Each number is 500 + 50 x the weight over its row's rms, rounded and kept within 0 to 999. Layers, rows and columns count from 0. Numbers have three digits each. The size before them is the row's rms in percent of the matrix's.

# gate: layer 3 MLP gate, 1344x256, rms 0.0741, rows 13-26, columns 128-191
# up: layer 3 MLP up, 1344x256, rms 0.0757, rows 13-25, columns 128-191
# down: layer 3 MLP down (transposed), 1344x256, rms 0.0652, rows 13-25, columns 128-191
gate13 098:452556567531504491480499414482447512503557513576427564457591497479574433482463562491584450516550453527467549552491458532567459411482550472460491482472419529472457468555501548435532489444500566
up13 098:483530441525544506520436493467576487482587506448536491453502439454400453434461518526455511498441447452617525345458457468469497522505517515471573491461570470541529532516468476505492493544493425
down13 089:436573599450447419490480431511513506487531510574452507497516521510565506521517582544523503479546498504446546521550541604606454447502516492429481577568447476475501494521593434495480445421566482
gate14 106:493502498603487516598499576542508549464472450566516524614485411507482510398514472497431510467541505507409390512481494489472578519553530506568469516499474602544454603540485590420522401528545403
up14 099:500467490491482493523448483414534493505444498493518443447460529416415659476544505535590489459477519491550428451513490565529499504442521482563479566487478456559516533478478508506557361480508496
down14 101:459502412531496561529623603558425438414507518531530486501507514504541405461534479474495491405423513504430503596575544465531434496504570515468449525486489505464567520439504479542551566474467572
gate15 098:499592478499550483531445468543439468509546546432630520420507460458495594472494497474440523493555463546535575542569526533546472471549524559522503463516518467507523543415427563533523499586392445
up15 102:516459566593524515514394534486526488537409505454550489496598497466499580521465486535434488472412360536509505544500614448440546554513450521461556504508439421405489469434548393455493489523481469
down15 107:477501534499600444521469434470472504469410509587520557521605454575511499555443474517476597573504493569506568575490493483529469461467543505554553509447542481481515467453400543441490476594499526
gate16 106:536458514528485460497612512511502460486430455488455557422467523462501476536497447504447544568515502536516442467444445478471451478505490563423418492484552411504442434502435542510485502408475476
up16 103:479615524528483560473448521371408501527445485510474378565511572517515497431502536489472566536573430539540423426347515492484508547556456521532588478530522571446535414512527477538467514559518448
down16 104:450584458477532493492547359548413473490655455425410491503530582462502479563446583462505624623574506576570545519546483526461426443584482505525613460568447579491462524582424486513529487480420579
gate17 105:509425462615518450532462484491531603505539531538416424455562540519503419425538527452530582513465463554506547487490552567529395572447465454566559436520545514475522492440509427515598400415506452
up17 109:462429451442518451460533588580510486450488496573492506568459470557543512412472486442534445524550464461530447512462462428467511461461488438509451626614431538586369523449424467434477566538605472
down17 117:489490490534561491452414420456567563510479465402510545539544468513425517537527514496459543491610543597421565431491576472466532488483526413459450470524408457524549528610424419495561555496531519
gate18 099:472519500517530570419402550550481449589426593544532523333439512542485462542501531491472540490553466552551476557614546431396513422386479511509511510465557513503503445481516526543506535534504502
up18 098:545395535468466492381486462401497513485527488496559403443540439406496584490494542495500463447457425405464480465512485460502519512498529561531399522500536647419613536449513545399536493562509461
down18 105:542482415505483454504495479521454552503546477458555450475497513526539469491451493549520518570475532496495565513513487411443523590542522450500448461556564474542432577535435520532549561450562576
gate19 093:416522570574424449525507451566479405449480557540503453521520443390541525509474535488522421462556488474487501508546523470617473497501484491481471512599545520489616453417499512495398555398344508
up19 111:514543544472419473524540485501511530509548531526434530504485520476455545467535466485469536587478506405437465540494559482506395460460496478493519543540401428533590477432491448431461542522536457
down19 110:518572440430450564477620478473571478505469491466467563550458455610519490460522421432501580553430566499495492462520498520521567422478553604407576519495460459532460496508479481521553534507592496
gate20 099:513503534542471566541538592532552452504473512589549538458506485493534474512594483493465463421522398504510597473497629475537556424495512414564469478526517532494511518515552621476410494433466545
up20 106:468555481483504532608439557540463519468453526498549490503465516441519547516467488584470542402488459514460492479528549472475508491531474500584547432533434515462505572540569524486426400512592510
down20 100:538414385533497426451541535451539520588514532523496473549469491536471449475474464535543447496430518541530421441525477495454460499408478514526540442538386532528536449500434477453533554471503471
gate21 103:460474475508395542486473510483496511514450539516511423569525494524446454511499538520474522497593523508440539527436549402497501563418538408541464494457461483486440592454494540438489493472573554
up21 105:482395579519451485480646548490417513516545482531556479430484516540511505478459547430567430538513553526427494531488536558421546464457549495567559560473535418467607444520537411533457390550439508
down21 109:552484484414458506527530555542457531534437534404441540447530504497450440512432506452492455486537487471568477564357489394489518475571476469531532456490541394579486539501558389489543541493524454
gate22 102:475507533593529517468454506544419527499436591367499444525469510586582497454422456455478555557446531541515489567495577581500473470487446471441619536514529539446545491493527488514547513469493556
up22 103:522511482562450586447474596453570538442477552476497501465441519469486438518438550517502580472453508448466519586456547451447562537520426494439520564523540574469513528440462442510532562550489566
down22 103:505503533557494631483530525443543479480483491480574452557510475486470445527568446464493406456530428378452492488514576432511498524551531451502606495563533495522484626558599438426544425612531512
gate23 103:472524398481552464477499485538461437475394427570497472510459427499571552537474416447539507633525485620466558427510497526371452502505419514448441538526567450542472485501500506438483544464552373
up23 100:418493531500555533545510409459447558573532489477452449491499518534422554519453608564420556564477425508540583464451491475486440437556561528442486429475481577535536536464517582447473532552600452
down23 104:511434601503545487372490483558541457464540482516531522479481405480590407475536533515505465555540474456462442509528492510461548470502501496483427545599605502504456510509397554516469563489487574
gate24 106:528447501485437521507493482535516431502414474504491538508460459547495424516556531453531482530486522444458507512476381516535395498478537505580615620464492535395505504497510442580505442467531476
up24 100:516533597347485525501562518425528575544533416524479536551499590550519381493475546516446453437530388484443536432512517539448550651526562478466579476565517584487456569479422498548445543549544492
down24 109:555469433494565543523524529575531609557511511469510500476458534399515567496422475544488466545424500512513565534534537429516514475522537528521484517526434556565543471465506545594533618458568495
gate25 095:450539532503532453453553454454400424608409509435500524612623541493513542519466467578504519548531470545581535489528527538487494496484566415548501443505478433459464571627438506492469466427531495
up25 095:513528419520448524356513514532549430466437472459584519416489545447532503629541479490523457413532510495466573483471580539549468456518423464478535578505544494593569541546460454488542604422478446
down25 102:541487477480528505484451520566444491490471483515501500649470504428536575481478477452527558548554472444551423485575524409470405464462427453467439452545511429461450452490536527498532555513428543
gate26 098:494449531426521569513447429482498504493444456486480556527466546514497534522525505456517572559542484559560517531457425540485519522546428327419488396526453493459488521514463511397449488473450514